Each number is 200 + 40 x the weight over its row's rms, rounded and kept within 0 to 999. Layers, rows and columns count from 0. The size before them is the row's rms in percent of the matrix's.

# layer 12 attention query, 128x128, rms 0.0959, rows 51-105, columns 0-127
106,225,210,193,184,203,239,185,136,214,113,204,180,262,169,181,281,266,238,225,299,215,190,183,198,218,233,193,286,216,183,194,208,146,210,194,235,244,195,209,224,256,189,181,193,192,145,244,205,255,211,210,206,253,169,159,204,246,245,242,224,198,239,235,249,167,173,292,169,217,233,198,148,84,206,213,200,184,195,132,182,178,216,174,213,100,127,227,227,200,151,294,176,177,204,218,156,239,104,280,149,177,162,213,169,219,195,177,235,139,210,205,185,190,167,178,179,132,259,211,195,225,223,159,148,233,237,179,169
109,226,234,200,212,129,240,162,189,225,176,207,209,211,163,200,193,219,168,216,177,217,190,200,185,223,217,230,200,178,198,142,201,208,236,165,199,109,118,271,102,201,187,231,239,194,369,183,199,241,204,174,230,247,257,194,229,196,247,101,162,237,196,241,190,333,188,237,223,146,190,171,127,197,264,183,178,239,163,200,153,170,278,180,167,196,176,250,167,282,188,186,159,173,206,183,179,258,144,177,184,227,239,246,172,192,235,186,172,135,229,213,170,184,191,237,228,185,226,179,212,225,222,264,210,188,173,216,190
103,268,215,235,244,140,192,187,216,180,194,288,181,146,273,196,228,183,149,264,112,234,209,241,210,255,250,304,252,230,225,245,198,133,148,271,260,246,259,253,216,149,141,185,221,243,166,242,237,183,249,218,173,198,187,204,249,204,175,256,199,208,166,227,207,194,197,121,169,156,135,118,223,198,195,168,165,152,164,203,253,249,185,190,189,173,203,177,175,172,193,189,244,80,205,227,126,175,240,221,239,230,213,189,264,173,149,224,184,179,157,197,242,203,231,217,182,169,184,201,209,168,174,169,236,206,186,150,224
114,166,204,176,180,218,248,229,165,193,239,89,230,211,174,226,188,245,217,174,204,204,185,176,224,137,147,140,181,217,170,262,185,182,153,192,198,197,210,141,226,197,271,204,180,55,159,200,166,198,154,186,267,185,164,193,207,208,261,234,209,222,238,161,222,133,173,177,211,158,260,254,182,193,155,173,175,189,220,148,241,150,204,155,165,242,198,149,200,240,170,144,156,211,174,251,259,210,174,247,181,193,303,201,215,156,186,326,221,229,206,173,210,194,243,225,221,307,213,246,242,187,273,215,177,225,190,225,191
114,181,232,167,245,209,173,140,196,202,233,172,173,148,182,154,225,282,115,229,133,153,197,187,192,134,212,148,233,200,192,160,207,195,166,179,210,318,174,156,211,128,231,221,200,184,134,237,200,175,220,186,252,119,264,188,254,246,240,232,203,172,253,208,218,207,219,194,205,210,190,152,213,188,152,230,220,127,182,218,235,159,212,213,162,187,177,227,250,218,157,217,189,200,183,188,222,175,215,323,183,243,167,210,218,242,262,239,126,172,264,248,281,217,120,171,177,244,133,142,272,191,183,174,229,211,173,236,223
112,184,265,144,201,201,173,174,145,178,257,156,222,201,170,273,164,185,299,226,253,193,175,209,198,170,174,194,109,210,187,166,214,248,289,214,170,277,199,204,224,227,136,172,186,182,169,183,213,224,196,214,163,193,150,210,202,239,249,172,227,212,187,170,202,206,198,219,213,254,197,240,220,87,216,255,222,218,300,276,247,146,167,203,174,246,227,204,214,143,148,181,159,213,230,115,246,160,160,139,240,217,236,232,235,208,224,259,246,169,167,231,172,233,173,93,198,212,195,154,270,193,240,210,246,235,173,163,210
109,223,161,202,227,189,210,199,264,175,158,166,256,161,246,224,214,146,259,196,267,195,190,238,233,132,209,143,143,219,186,175,186,273,188,172,240,309,213,126,212,257,158,189,191,196,190,159,246,200,222,162,217,160,237,266,199,146,244,287,155,215,186,180,228,151,195,142,217,196,235,194,233,176,156,228,208,106,296,193,179,212,192,154,195,248,143,210,188,256,198,218,183,201,212,271,189,183,232,176,170,193,131,159,238,205,191,197,123,211,215,204,215,181,261,184,241,270,127,121,232,168,246,251,263,178,180,228,181
107,227,223,136,219,221,214,201,187,183,303,136,218,193,205,236,252,138,221,206,159,200,237,173,217,140,171,216,128,142,175,256,221,221,158,228,187,97,227,224,229,157,250,200,220,226,162,185,165,207,170,233,193,170,170,300,156,159,206,203,142,163,170,147,184,151,213,121,154,171,234,248,264,222,178,147,196,174,217,275,218,202,240,185,167,224,214,197,172,92,140,140,163,231,163,189,200,141,222,133,161,276,214,161,253,200,192,252,238,213,196,156,206,241,189,229,190,255,202,212,206,204,124,246,251,202,211,175,237
103,228,107,201,184,180,168,187,238,190,183,195,240,201,194,182,222,170,189,217,168,229,198,157,204,159,228,107,246,177,190,252,158,249,211,172,137,286,185,171,129,206,143,202,207,188,268,244,249,202,156,99,198,184,262,229,262,267,265,244,122,226,235,211,236,224,187,164,254,221,194,113,130,240,182,220,238,122,219,177,208,129,158,163,138,155,219,267,220,220,259,193,241,200,217,205,183,145,212,184,215,229,165,273,190,214,217,153,151,235,196,254,204,194,218,123,189,174,231,215,272,162,224,232,178,194,205,207,220
111,189,147,193,150,251,222,188,213,180,122,199,157,117,222,173,253,211,187,203,225,180,199,274,269,207,181,167,231,190,223,185,206,117,208,192,267,233,266,125,196,247,227,226,189,205,122,159,175,183,220,208,221,223,156,195,252,209,281,179,207,205,175,230,204,215,184,172,161,190,220,140,277,199,119,141,191,141,175,202,170,220,206,175,211,201,113,121,223,273,160,303,252,176,207,226,237,218,180,304,203,205,189,263,199,193,193,176,172,138,237,261,255,198,192,219,187,243,185,213,195,130,222,187,204,251,253,232,158
108,201,180,239,132,183,167,218,163,195,114,162,211,245,315,259,195,190,223,229,227,109,163,198,208,163,134,144,159,177,200,255,199,233,206,174,192,207,223,130,173,179,177,160,197,226,230,202,168,224,157,213,201,159,213,253,200,209,150,212,219,185,259,199,154,285,192,234,258,125,191,135,220,275,181,181,161,304,205,238,189,231,178,223,190,196,198,229,183,247,260,216,203,157,193,146,197,237,119,175,158,180,221,197,124,186,185,222,197,205,240,267,248,160,218,268,241,213,203,191,220,197,175,291,260,175,148,201,267
119,187,153,141,167,265,281,229,260,266,163,196,181,207,222,199,272,270,194,183,237,250,281,158,339,221,250,201,204,181,163,233,207,194,221,235,223,222,233,138,167,186,198,127,193,106,122,182,165,257,144,180,161,218,198,204,230,221,193,206,179,214,243,237,202,140,219,206,205,169,200,227,216,249,172,153,256,135,171,145,167,220,171,184,201,222,222,192,206,172,234,216,217,162,206,160,243,141,150,232,165,172,297,142,150,230,220,223,218,195,153,250,228,180,215,218,164,206,242,250,183,145,256,189,188,253,202,228,233
119,177,206,308,228,222,218,163,230,227,267,241,171,239,251,173,172,218,162,187,202,179,244,175,142,218,218,153,190,177,248,258,209,147,149,222,202,128,221,207,213,196,220,225,247,240,162,216,199,187,203,190,204,250,201,202,208,207,170,173,193,135,161,240,154,192,162,175,188,145,270,196,198,196,172,172,254,247,152,184,179,186,213,286,200,156,255,147,197,181,267,180,184,250,127,306,157,284,202,199,229,171,191,150,241,213,174,140,253,206,237,189,192,248,203,287,145,184,185,176,96,153,93,183,160,191,202,204,236
132,168,216,219,223,198,157,271,198,203,171,220,196,219,160,148,212,178,234,195,159,242,250,134,194,195,235,179,230,153,251,253,272,165,156,147,228,237,245,222,219,237,226,255,222,216,239,220,253,155,243,157,182,174,204,251,225,194,190,177,140,242,177,232,164,155,160,192,265,257,255,229,173,184,220,163,214,230,163,140,127,261,170,167,144,248,267,236,123,187,174,241,211,262,166,249,258,207,245,228,245,124,254,159,168,231,120,160,220,226,231,228,198,259,165,186,281,248,250,207,238,210,151,230,148,181,249,218,156
088,157,193,200,198,201,162,261,233,206,185,187,229,198,136,162,210,181,206,207,133,198,214,134,160,219,233,177,236,141,221,263,288,196,202,151,214,261,246,238,236,217,244,252,206,168,196,207,250,140,233,169,167,194,191,283,229,178,199,245,152,220,152,189,179,167,182,178,250,268,254,230,128,153,239,147,188,208,179,131,151,235,224,175,140,221,258,249,126,187,180,267,195,289,161,223,252,220,216,235,225,151,279,147,194,214,111,190,219,227,219,189,196,241,190,181,251,254,225,215,257,241,137,223,140,186,251,233,182
099,239,175,174,167,235,220,129,220,178,270,179,190,181,253,233,190,257,164,227,264,192,178,226,210,180,166,222,164,272,186,148,125,229,221,201,173,179,174,179,163,192,177,124,175,190,207,210,173,259,166,232,233,188,209,126,166,192,223,212,218,197,250,176,207,211,216,185,140,83,174,169,219,221,203,243,218,147,253,203,244,188,197,224,269,119,145,172,279,171,210,171,221,116,194,227,133,185,164,141,179,264,116,218,229,157,275,191,161,181,204,182,215,149,222,202,123,120,234,216,149,194,233,166,253,257,151,185,222
067,214,232,260,182,181,210,245,237,216,283,278,145,250,237,168,113,220,232,272,220,150,192,143,183,165,198,193,220,154,239,227,195,187,198,194,188,161,239,172,211,212,234,212,187,244,264,258,217,182,274,173,272,115,199,217,246,244,200,114,167,182,276,204,195,207,189,250,217,165,242,137,208,186,242,175,228,184,211,231,193,223,132,163,211,210,163,269,166,149,151,188,272,164,172,256,229,189,254,168,209,153,176,164,165,230,254,198,197,197,259,189,257,212,181,293,211,142,227,270,148,232,188,187,139,192,179,238,161
079,221,73,165,214,266,225,219,206,166,162,211,149,233,227,247,307,136,270,181,185,278,258,189,267,165,224,257,197,154,218,201,199,158,199,151,195,137,173,204,226,232,171,211,231,248,169,169,195,193,201,172,220,203,143,225,226,228,273,186,146,267,194,200,195,214,220,214,244,189,171,226,194,188,125,207,212,249,167,154,220,227,175,173,168,244,170,203,181,111,287,188,264,246,195,179,180,187,185,188,248,204,194,168,195,250,209,185,165,180,186,229,176,225,107,174,192,241,208,120,244,163,170,167,178,174,288,229,132
094,178,213,160,210,231,251,219,161,203,173,190,155,212,289,174,321,221,217,287,214,181,135,216,197,196,221,303,160,150,185,224,190,168,246,185,214,199,122,169,236,219,184,262,222,292,264,219,162,172,190,172,128,166,209,176,192,178,185,219,167,260,202,223,266,187,196,281,274,206,149,200,206,175,142,191,111,211,195,211,217,189,174,192,211,249,158,180,189,204,160,267,267,204,187,171,174,189,226,220,144,201,124,181,175,170,166,211,230,251,180,199,196,239,126,138,194,215,233,190,305,229,222,191,240,168,197,219,179
081,222,248,229,150,213,206,193,193,150,245,234,160,265,227,183,94,231,264,150,212,193,262,212,255,179,122,176,143,253,222,194,197,250,221,236,180,142,197,146,191,220,195,252,172,204,203,216,193,205,220,207,143,157,169,178,160,214,264,188,181,221,180,137,253,157,127,197,238,156,229,301,159,223,161,245,236,253,241,128,166,201,186,190,173,174,212,281,201,275,245,184,211,188,218,189,201,210,210,217,239,240,264,134,213,192,205,151,112,188,254,274,184,272,185,212,188,255,249,154,166,183,221,248,171,158,222,240,205
099,199,175,249,176,208,236,293,259,248,192,255,161,198,204,186,223,209,146,149,292,166,155,163,282,299,211,141,210,187,141,221,206,244,141,190,132,242,196,184,218,213,225,204,203,234,165,173,183,197,274,185,251,209,220,194,170,183,247,207,209,245,173,239,213,180,142,154,262,179,232,245,222,177,206,166,218,135,184,175,186,177,213,206,159,68,236,173,204,193,192,219,235,177,184,190,195,158,236,155,213,182,280,137,244,222,200,165,243,173,179,172,181,220,187,145,142,195,236,103,254,148,191,101,168,206,196,210,187
066,229,214,205,239,255,199,169,208,212,220,193,215,183,146,168,223,176,225,199,148,195,210,218,188,184,190,242,216,234,270,175,242,176,109,195,239,261,190,140,210,249,268,172,265,233,229,190,227,41,232,213,187,201,170,232,213,243,200,132,181,181,232,173,188,140,178,205,228,186,217,181,217,254,214,154,234,248,201,131,201,235,184,136,207,198,257,199,140,196,252,228,261,251,94,198,202,183,219,227,212,192,199,160,131,199,111,147,149,197,211,264,252,317,175,187,247,173,211,212,200,193,209,218,171,214,226,197,126
081,204,218,177,205,142,203,206,252,230,218,167,214,170,197,209,147,176,116,227,166,168,144,143,206,276,206,208,298,187,163,200,221,199,203,186,137,221,163,106,182,160,166,172,181,246,164,192,188,295,238,228,129,214,343,234,240,210,138,186,219,129,165,227,210,212,202,149,185,154,206,168,156,208,236,126,140,160,199,185,215,124,180,227,155,171,204,246,252,233,156,249,213,200,130,244,162,209,199,202,157,205,183,235,194,217,153,246,227,209,236,173,260,195,158,276,200,166,168,225,179,153,166,160,200,221,148,209,220
078,156,216,217,239,185,159,251,149,152,182,125,202,225,168,203,194,156,259,167,197,252,264,167,277,205,223,223,254,156,159,204,235,254,208,175,219,172,208,234,246,205,171,281,244,235,250,232,301,142,195,168,151,261,210,162,218,201,238,222,204,252,140,277,143,186,168,230,204,215,212,247,201,242,290,165,251,229,209,163,164,199,234,223,184,170,270,214,149,182,151,242,181,237,234,157,150,206,220,284,238,151,201,263,175,211,155,190,223,211,223,190,154,217,112,110,222,234,280,221,207,200,215,208,209,202,212,169,180
091,219,129,176,153,145,219,221,168,161,192,241,275,175,189,197,168,144,207,240,166,190,181,238,191,156,206,229,203,153,214,142,190,195,220,222,204,173,200,149,144,286,148,209,198,173,240,162,201,183,180,161,236,148,197,183,214,195,205,269,122,211,193,230,176,188,204,163,210,242,164,215,203,228,169,230,174,191,157,188,188,182,227,170,158,212,118,153,207,152,203,140,173,201,202,173,155,187,137,227,203,187,200,240,285,179,178,289,122,199,237,217,295,254,162,76,196,249,186,147,193,116,126,193,296,201,251,199,248
091,228,147,196,172,227,236,118,181,146,233,208,192,126,221,185,179,212,156,185,254,205,191,264,287,216,212,219,167,248,169,127,134,218,194,232,154,197,189,191,210,152,170,157,143,153,171,206,137,279,158,228,198,206,233,181,156,225,145,188,220,125,167,170,259,197,243,260,159,147,174,173,235,235,153,244,189,178,227,262,264,171,197,246,267,155,168,199,257,211,174,169,222,133,204,205,142,184,168,128,164,251,132,244,228,158,231,239,177,195,207,173,172,154,209,238,118,160,190,191,158,211,279,195,185,226,167,174,262
075,234,201,194,163,123,138,167,151,194,211,124,177,143,171,216,115,195,117,138,186,226,227,171,236,175,211,224,154,236,255,235,225,298,231,186,199,119,218,182,144,228,178,274,150,233,134,124,192,147,168,206,222,189,233,205,223,283,233,183,140,136,142,230,219,204,203,119,211,188,207,155,187,287,182,220,183,214,230,244,200,187,241,211,187,197,229,206,174,114,198,208,208,193,220,186,186,225,181,177,187,220,141,211,155,242,153,234,169,191,227,167,169,241,202,286,183,174,164,266,194,243,206,266,148,191,168,183,255
078,193,178,198,188,192,222,263,208,150,147,270,240,255,156,243,150,162,209,174,196,187,254,118,140,183,218,288,272,212,177,197,192,226,199,158,171,109,177,228,269,164,229,318,241,156,149,206,262,252,261,167,172,225,150,118,149,224,217,182,217,154,155,269,155,210,163,143,223,220,202,217,201,177,175,162,189,175,233,272,176,194,168,198,135,228,180,261,192,232,129,223,235,208,193,160,238,156,242,295,210,187,259,198,178,197,204,197,229,258,181,211,162,193,202,205,143,226,253,178,213,167,220,220,216,214,187,208,167
091,155,167,237,157,170,279,223,268,161,248,160,161,174,176,163,244,152,270,187,183,244,272,146,186,188,160,214,262,182,272,202,182,263,234,198,213,245,260,209,201,250,274,191,224,121,173,180,172,208,151,204,291,212,177,240,263,166,177,175,183,202,237,190,203,195,181,193,178,188,131,172,174,146,184,226,185,163,237,209,187,173,182,171,199,236,160,253,224,129,170,173,202,172,248,217,219,257,176,225,130,180,130,282,237,141,161,281,234,166,195,180,286,175,175,191,208,169,130,182,158,207,266,147,220,162,180,195,181
087,180,157,262,198,209,216,177,131,235,139,194,166,229,209,202,243,199,185,215,238,242,192,199,204,220,206,209,301,131,168,234,194,224,162,165,182,190,212,247,182,188,201,128,234,294,228,166,93,202,203,209,275,163,218,218,133,218,201,153,196,233,184,214,180,184,178,176,223,93,121,193,283,138,251,223,107,216,170,173,213,200,184,151,211,190,213,179,220,239,228,204,204,303,221,229,195,249,233,227,135,225,244,215,265,171,183,177,110,223,178,240,202,173,201,280,230,206,139,216,219,163,230,205,263,185,157,207,192
074,235,175,175,180,183,202,179,170,163,142,241,186,212,132,228,115,298,198,187,215,222,261,183,198,257,189,181,273,228,212,236,183,183,185,171,204,164,227,210,160,190,241,164,162,264,300,202,209,202,138,117,287,189,204,255,211,218,221,110,137,208,190,179,170,283,218,148,238,131,235,201,165,160,158,189,236,140,234,189,173,189,193,156,262,164,189,231,167,204,227,241,284,143,150,190,237,218,206,214,187,187,170,172,178,196,277,244,187,229,165,163,126,195,262,181,162,206,251,262,140,210,213,241,208,191,180,191,239
097,175,224,229,206,224,178,178,241,149,245,216,246,207,206,202,259,230,135,193,243,166,169,197,207,245,134,231,209,219,178,158,186,232,217,278,220,251,156,172,216,149,219,103,176,188,125,189,140,223,187,253,206,206,236,163,181,186,188,207,235,153,165,174,252,219,191,181,175,161,168,188,228,251,218,240,234,137,282,266,273,150,219,245,207,122,114,252,248,159,156,183,186,147,195,178,198,185,146,165,171,231,131,233,260,132,293,214,206,168,183,149,265,165,244,231,134,150,211,218,156,170,221,157,166,204,179,181,231
066,247,219,189,119,148,233,130,259,221,187,180,259,203,192,273,213,223,165,190,186,218,149,256,167,185,191,173,212,224,147,237,116,225,232,231,172,211,164,177,185,189,199,182,175,206,158,188,152,263,165,179,216,232,233,251,187,193,246,222,196,156,112,208,250,202,238,178,155,204,181,211,235,182,185,248,214,186,236,189,225,169,215,238,284,141,163,138,282,228,193,147,157,176,238,200,262,138,167,143,183,244,149,214,249,191,174,281,204,226,205,189,301,151,238,284,105,152,152,214,198,208,229,195,229,263,154,177,213
078,179,119,187,191,187,193,186,255,114,234,169,218,169,240,210,102,253,135,150,186,199,196,210,121,184,244,239,232,223,160,191,163,192,177,247,127,137,294,205,132,141,145,210,202,98,154,181,185,224,191,152,252,244,201,226,186,159,228,152,191,181,203,198,168,158,154,232,230,161,202,180,163,296,214,195,229,234,228,225,208,122,248,196,240,233,159,253,240,234,227,175,225,197,259,177,132,170,279,243,170,188,230,208,218,181,204,155,158,203,232,188,199,186,187,213,148,254,178,215,127,238,252,194,206,189,168,204,248
092,187,226,243,232,144,204,185,236,158,207,193,252,223,130,152,196,207,284,195,265,227,253,156,157,145,194,172,208,135,241,281,243,142,151,205,172,194,255,187,246,230,243,191,226,126,239,170,173,179,201,116,249,186,204,167,211,241,172,132,183,221,246,244,190,155,151,226,257,169,254,196,158,228,272,116,207,184,212,183,185,245,175,162,197,176,201,158,100,144,219,206,261,199,115,254,209,251,218,209,196,163,231,191,207,201,187,153,261,196,198,240,156,225,212,178,184,223,235,286,194,213,265,166,145,187,204,257,188
093,273,202,167,285,226,183,123,156,209,246,155,184,94,135,208,127,196,156,193,184,175,154,233,210,139,166,247,219,259,176,251,172,246,147,193,232,211,200,190,200,191,144,167,207,281,218,205,210,215,98,238,195,208,192,166,193,206,204,196,212,197,130,226,213,206,146,220,149,244,143,196,153,269,213,218,182,240,252,203,202,152,303,206,261,226,204,164,225,234,190,220,189,161,219,176,148,203,135,247,158,252,196,332,189,183,222,206,164,212,184,270,181,249,259,192,196,148,206,208,193,236,217,218,216,180,244,192,206
088,169,253,177,152,191,217,214,199,209,199,161,192,161,289,251,304,175,152,201,226,246,125,229,194,152,200,242,120,199,185,194,203,197,230,265,175,280,205,201,150,196,139,158,249,250,214,204,124,229,200,252,202,301,274,264,202,197,208,282,240,194,204,144,232,154,213,222,230,199,137,213,254,191,178,185,165,193,232,211,213,213,251,162,181,156,223,172,242,162,176,153,165,185,148,190,147,186,163,156,214,208,163,213,231,215,195,219,159,231,238,163,221,135,256,125,237,213,192,156,182,182,145,247,238,208,152,146,279
096,224,230,177,162,256,219,188,134,219,237,183,165,210,242,293,179,259,218,128,213,156,112,217,153,220,205,197,126,282,138,202,173,190,244,245,182,198,220,225,257,220,181,182,149,201,215,156,156,208,205,257,224,190,184,115,155,211,192,170,281,169,194,225,223,187,245,127,166,190,175,166,216,201,147,176,203,217,198,199,271,152,188,215,228,167,162,175,252,155,210,176,161,209,172,129,219,198,210,139,168,233,180,272,226,197,261,231,209,202,179,97,191,131,228,234,187,133,250,264,145,153,176,204,262,216,148,150,223
085,216,149,192,181,144,195,258,168,191,282,167,193,205,201,180,255,224,154,208,201,216,220,218,105,214,208,189,249,196,210,205,204,180,219,180,219,177,189,305,212,169,196,197,280,133,168,215,201,154,199,153,166,133,166,176,129,208,214,196,172,145,191,216,178,239,255,262,245,250,272,285,263,247,207,202,164,171,173,173,204,183,200,217,218,220,217,168,153,140,166,197,191,205,282,177,152,217,298,218,208,183,288,185,187,204,234,210,263,166,233,157,224,180,199,122,192,161,253,240,257,124,139,193,189,244,187,196,110
089,172,125,171,259,237,256,180,236,215,279,239,189,284,233,212,209,180,196,194,204,184,232,185,221,179,232,155,178,196,244,213,182,217,212,294,147,144,213,102,155,193,202,127,180,194,198,208,223,222,176,253,197,156,251,157,259,199,211,104,193,159,138,194,289,150,185,126,213,139,235,217,214,241,182,224,200,149,228,158,216,228,198,125,216,137,252,148,193,228,202,224,245,130,122,190,194,246,231,204,201,197,180,103,256,148,244,247,186,224,188,173,172,246,240,212,152,208,239,249,169,163,212,244,211,197,189,200,195
088,168,178,96,131,244,288,208,173,261,222,168,198,196,181,241,237,229,215,207,228,186,254,156,228,223,181,224,145,214,170,241,228,142,200,145,268,248,188,195,233,299,167,212,202,191,213,249,174,271,174,142,258,226,238,250,193,223,219,137,235,230,199,138,180,251,174,177,268,168,230,255,186,201,224,200,235,212,144,167,185,204,173,228,194,235,252,199,213,263,193,311,294,259,142,241,224,246,167,193,209,191,224,170,135,246,152,282,171,182,245,224,179,206,178,216,225,212,244,184,235,197,157,190,177,216,177,234,163
092,134,199,192,220,224,259,196,195,163,200,279,185,143,222,190,273,196,301,157,189,152,220,167,253,262,168,188,167,253,220,195,177,174,190,252,177,250,147,112,240,230,192,193,202,199,128,206,159,225,238,199,189,195,218,203,184,215,223,157,246,233,236,167,191,204,258,212,161,129,167,276,215,168,209,267,245,163,275,257,230,196,133,284,199,188,185,220,273,213,227,154,205,233,212,178,200,210,207,173,189,186,182,205,171,187,225,220,175,182,102,218,160,136,213,251,188,200,162,254,182,192,345,229,221,211,207,198,263
083,263,264,227,195,208,208,205,197,293,230,184,88,284,281,179,154,216,174,180,245,193,213,160,190,303,181,243,166,243,196,98,195,211,268,243,214,191,219,212,211,183,220,276,233,194,193,205,197,198,169,252,291,188,251,216,178,148,154,121,205,219,130,189,192,162,181,166,192,220,205,240,259,191,264,158,161,233,147,210,167,169,186,229,228,218,197,171,202,219,220,191,242,191,220,174,182,199,226,245,198,164,232,195,115,204,188,212,244,234,200,224,221,183,186,275,228,130,197,183,106,278,180,242,171,198,251,185,204
086,209,241,149,251,244,198,206,228,156,205,236,256,174,132,203,83,253,247,218,230,184,220,236,118,178,163,263,214,228,113,222,192,196,189,214,272,194,197,179,255,191,216,219,195,195,208,178,159,265,237,189,192,134,248,218,231,280,210,182,184,126,240,183,191,205,195,216,194,236,247,189,97,200,222,197,163,203,202,185,211,207,230,209,184,196,163,230,234,191,223,209,238,200,244,280,218,253,211,252,236,205,134,191,186,247,278,155,173,161,203,163,205,238,186,308,208,170,302,270,176,150,139,208,140,233,202,214,180
095,162,164,231,155,204,193,245,212,257,204,229,200,192,152,174,184,179,264,137,207,265,199,207,176,213,163,148,222,132,204,149,226,186,131,143,244,211,242,147,228,206,196,244,174,103,222,159,134,176,199,149,192,231,215,252,190,247,153,153,231,248,156,218,245,182,127,175,210,157,112,221,209,190,206,218,150,172,155,173,151,247,179,180,149,227,225,216,187,321,218,186,274,210,200,256,233,187,156,256,202,171,227,198,191,167,172,290,181,169,163,181,158,193,275,161,231,236,244,151,199,240,239,247,161,194,244,222,128
188,211,192,176,173,190,277,136,232,197,210,185,204,181,227,254,188,239,146,179,229,176,146,241,198,231,170,196,207,243,140,162,125,219,234,248,179,161,181,185,176,169,187,121,158,188,156,150,136,289,151,245,233,237,185,177,160,196,219,211,244,171,196,177,243,232,246,190,134,152,173,196,227,209,188,248,197,142,244,228,244,120,239,254,268,134,166,153,268,197,212,174,160,150,250,168,142,190,154,159,147,267,167,235,234,164,264,244,192,174,167,164,211,141,256,192,132,151,148,204,148,182,217,177,257,236,165,161,228
111,234,189,177,159,225,265,124,246,205,200,185,195,183,251,246,204,299,166,210,246,188,162,242,233,220,174,206,237,275,169,195,124,238,225,240,170,199,171,152,175,182,189,115,166,189,160,160,148,256,168,245,234,233,203,190,170,211,237,163,230,149,191,172,256,183,201,194,136,127,185,189,258,203,180,232,171,146,239,190,252,177,225,226,291,149,161,179,281,185,242,163,209,145,229,181,137,178,126,138,156,245,163,247,213,177,241,222,171,204,193,190,238,114,247,216,141,133,184,195,159,186,241,165,223,239,151,158,220
065,212,192,253,207,202,134,244,137,229,174,257,205,254,154,183,167,153,269,183,223,238,223,182,219,199,213,194,190,126,219,193,265,159,160,220,225,126,237,222,204,195,213,253,243,130,239,186,234,129,239,170,187,147,163,235,210,218,195,191,145,281,195,252,165,203,190,217,225,234,175,223,155,199,255,165,215,243,155,216,165,235,169,144,177,206,180,243,167,187,179,185,224,242,176,207,274,215,258,258,284,156,221,200,180,234,213,147,249,189,247,280,117,321,138,224,220,225,210,218,222,241,162,197,126,171,228,238,147
091,181,281,257,231,171,145,249,203,230,202,189,191,235,142,159,211,205,230,176,172,207,274,152,207,180,188,219,172,184,240,268,274,178,212,186,241,193,195,205,216,225,255,311,265,198,283,191,286,138,219,158,218,154,207,241,197,154,177,202,188,245,223,221,142,200,190,173,253,218,216,188,190,229,254,160,185,240,156,155,113,253,188,143,119,200,227,201,130,193,162,218,202,280,175,200,235,196,199,300,251,144,210,175,158,217,183,188,214,217,238,217,137,251,190,199,283,245,237,202,212,241,183,234,189,132,208,209,164
090,220,196,184,221,233,181,187,223,230,208,162,203,150,261,202,207,192,161,338,145,146,202,204,170,225,244,246,284,208,189,104,213,146,131,207,260,250,250,166,191,146,203,154,192,174,224,198,143,201,139,167,105,228,157,303,154,219,192,203,181,242,214,173,219,204,222,197,178,209,211,174,185,216,189,234,196,221,253,226,234,208,213,254,199,188,211,172,232,181,206,237,187,241,201,250,187,155,173,209,191,184,248,222,200,214,174,162,215,167,145,293,291,191,237,188,208,166,229,218,229,139,57,228,170,248,180,171,199
087,199,190,185,125,210,158,201,197,218,325,190,287,213,210,211,112,261,183,224,228,203,167,208,152,228,223,221,237,182,178,277,223,223,233,176,183,155,207,288,203,213,129,169,159,142,175,213,107,217,200,144,202,176,176,236,182,163,280,215,259,193,128,133,140,185,165,153,209,216,184,202,150,158,274,241,191,222,240,146,212,198,213,208,211,190,167,224,242,280,160,186,156,134,200,148,221,213,265,194,155,182,214,218,249,163,210,187,148,229,182,166,168,184,191,154,185,209,234,224,193,272,195,182,155,206,230,225,294
085,232,208,223,232,201,193,161,204,195,165,227,209,175,203,202,90,230,191,248,153,149,271,237,203,174,224,222,180,313,242,250,212,222,175,270,158,209,285,184,191,209,256,201,269,192,218,210,297,164,232,204,208,158,218,269,208,216,165,151,228,123,215,183,211,201,188,294,188,208,214,135,271,237,207,200,249,143,239,257,207,295,235,198,208,184,235,296,216,187,233,208,234,204,211,236,172,192,179,193,197,238,174,203,118,244,149,149,181,273,223,181,209,232,260,221,192,174,154,179,223,253,204,235,190,150,175,182,242
090,220,216,251,201,180,159,149,109,182,158,168,157,185,182,209,203,264,157,217,135,112,183,163,293,179,165,272,213,210,194,195,240,241,194,204,215,205,172,211,142,207,179,126,156,310,220,168,205,197,146,175,240,170,213,159,260,270,246,240,173,220,279,175,153,120,201,175,180,220,140,123,174,214,128,209,197,196,187,201,266,186,237,158,180,228,183,232,178,148,192,202,157,236,231,216,230,219,124,132,205,210,204,238,225,163,205,158,220,200,241,186,192,233,226,207,236,183,203,186,134,187,240,220,278,196,107,154,216
081,145,254,259,242,190,155,197,165,209,163,170,175,228,153,155,299,196,279,204,190,246,181,167,219,204,232,246,206,139,232,208,269,193,195,180,230,142,219,255,220,219,218,249,262,197,198,143,143,190,191,189,211,231,204,262,198,245,167,266,231,239,210,256,140,228,198,231,215,265,202,244,136,169,242,178,194,302,98,148,163,232,224,166,185,236,229,242,146,240,141,253,154,248,230,208,199,224,266,205,232,170,241,159,179,193,202,174,258,195,200,207,168,249,192,191,270,265,219,210,254,220,187,236,194,148,229,175,130
101,185,193,210,175,273,175,233,190,210,125,206,185,214,202,178,181,305,196,129,241,173,175,188,308,168,217,235,165,227,206,172,209,121,175,206,242,216,212,151,204,143,252,150,211,139,208,139,194,326,208,258,188,219,237,182,230,197,152,166,294,194,156,174,232,196,240,225,200,139,233,197,158,192,221,182,233,225,194,160,229,220,238,210,233,133,222,209,218,192,258,226,187,216,173,231,265,196,237,162,215,162,258,171,133,152,214,116,298,212,206,138,236,237,243,262,218,211,228,170,176,193,163,139,189,167,205,170,199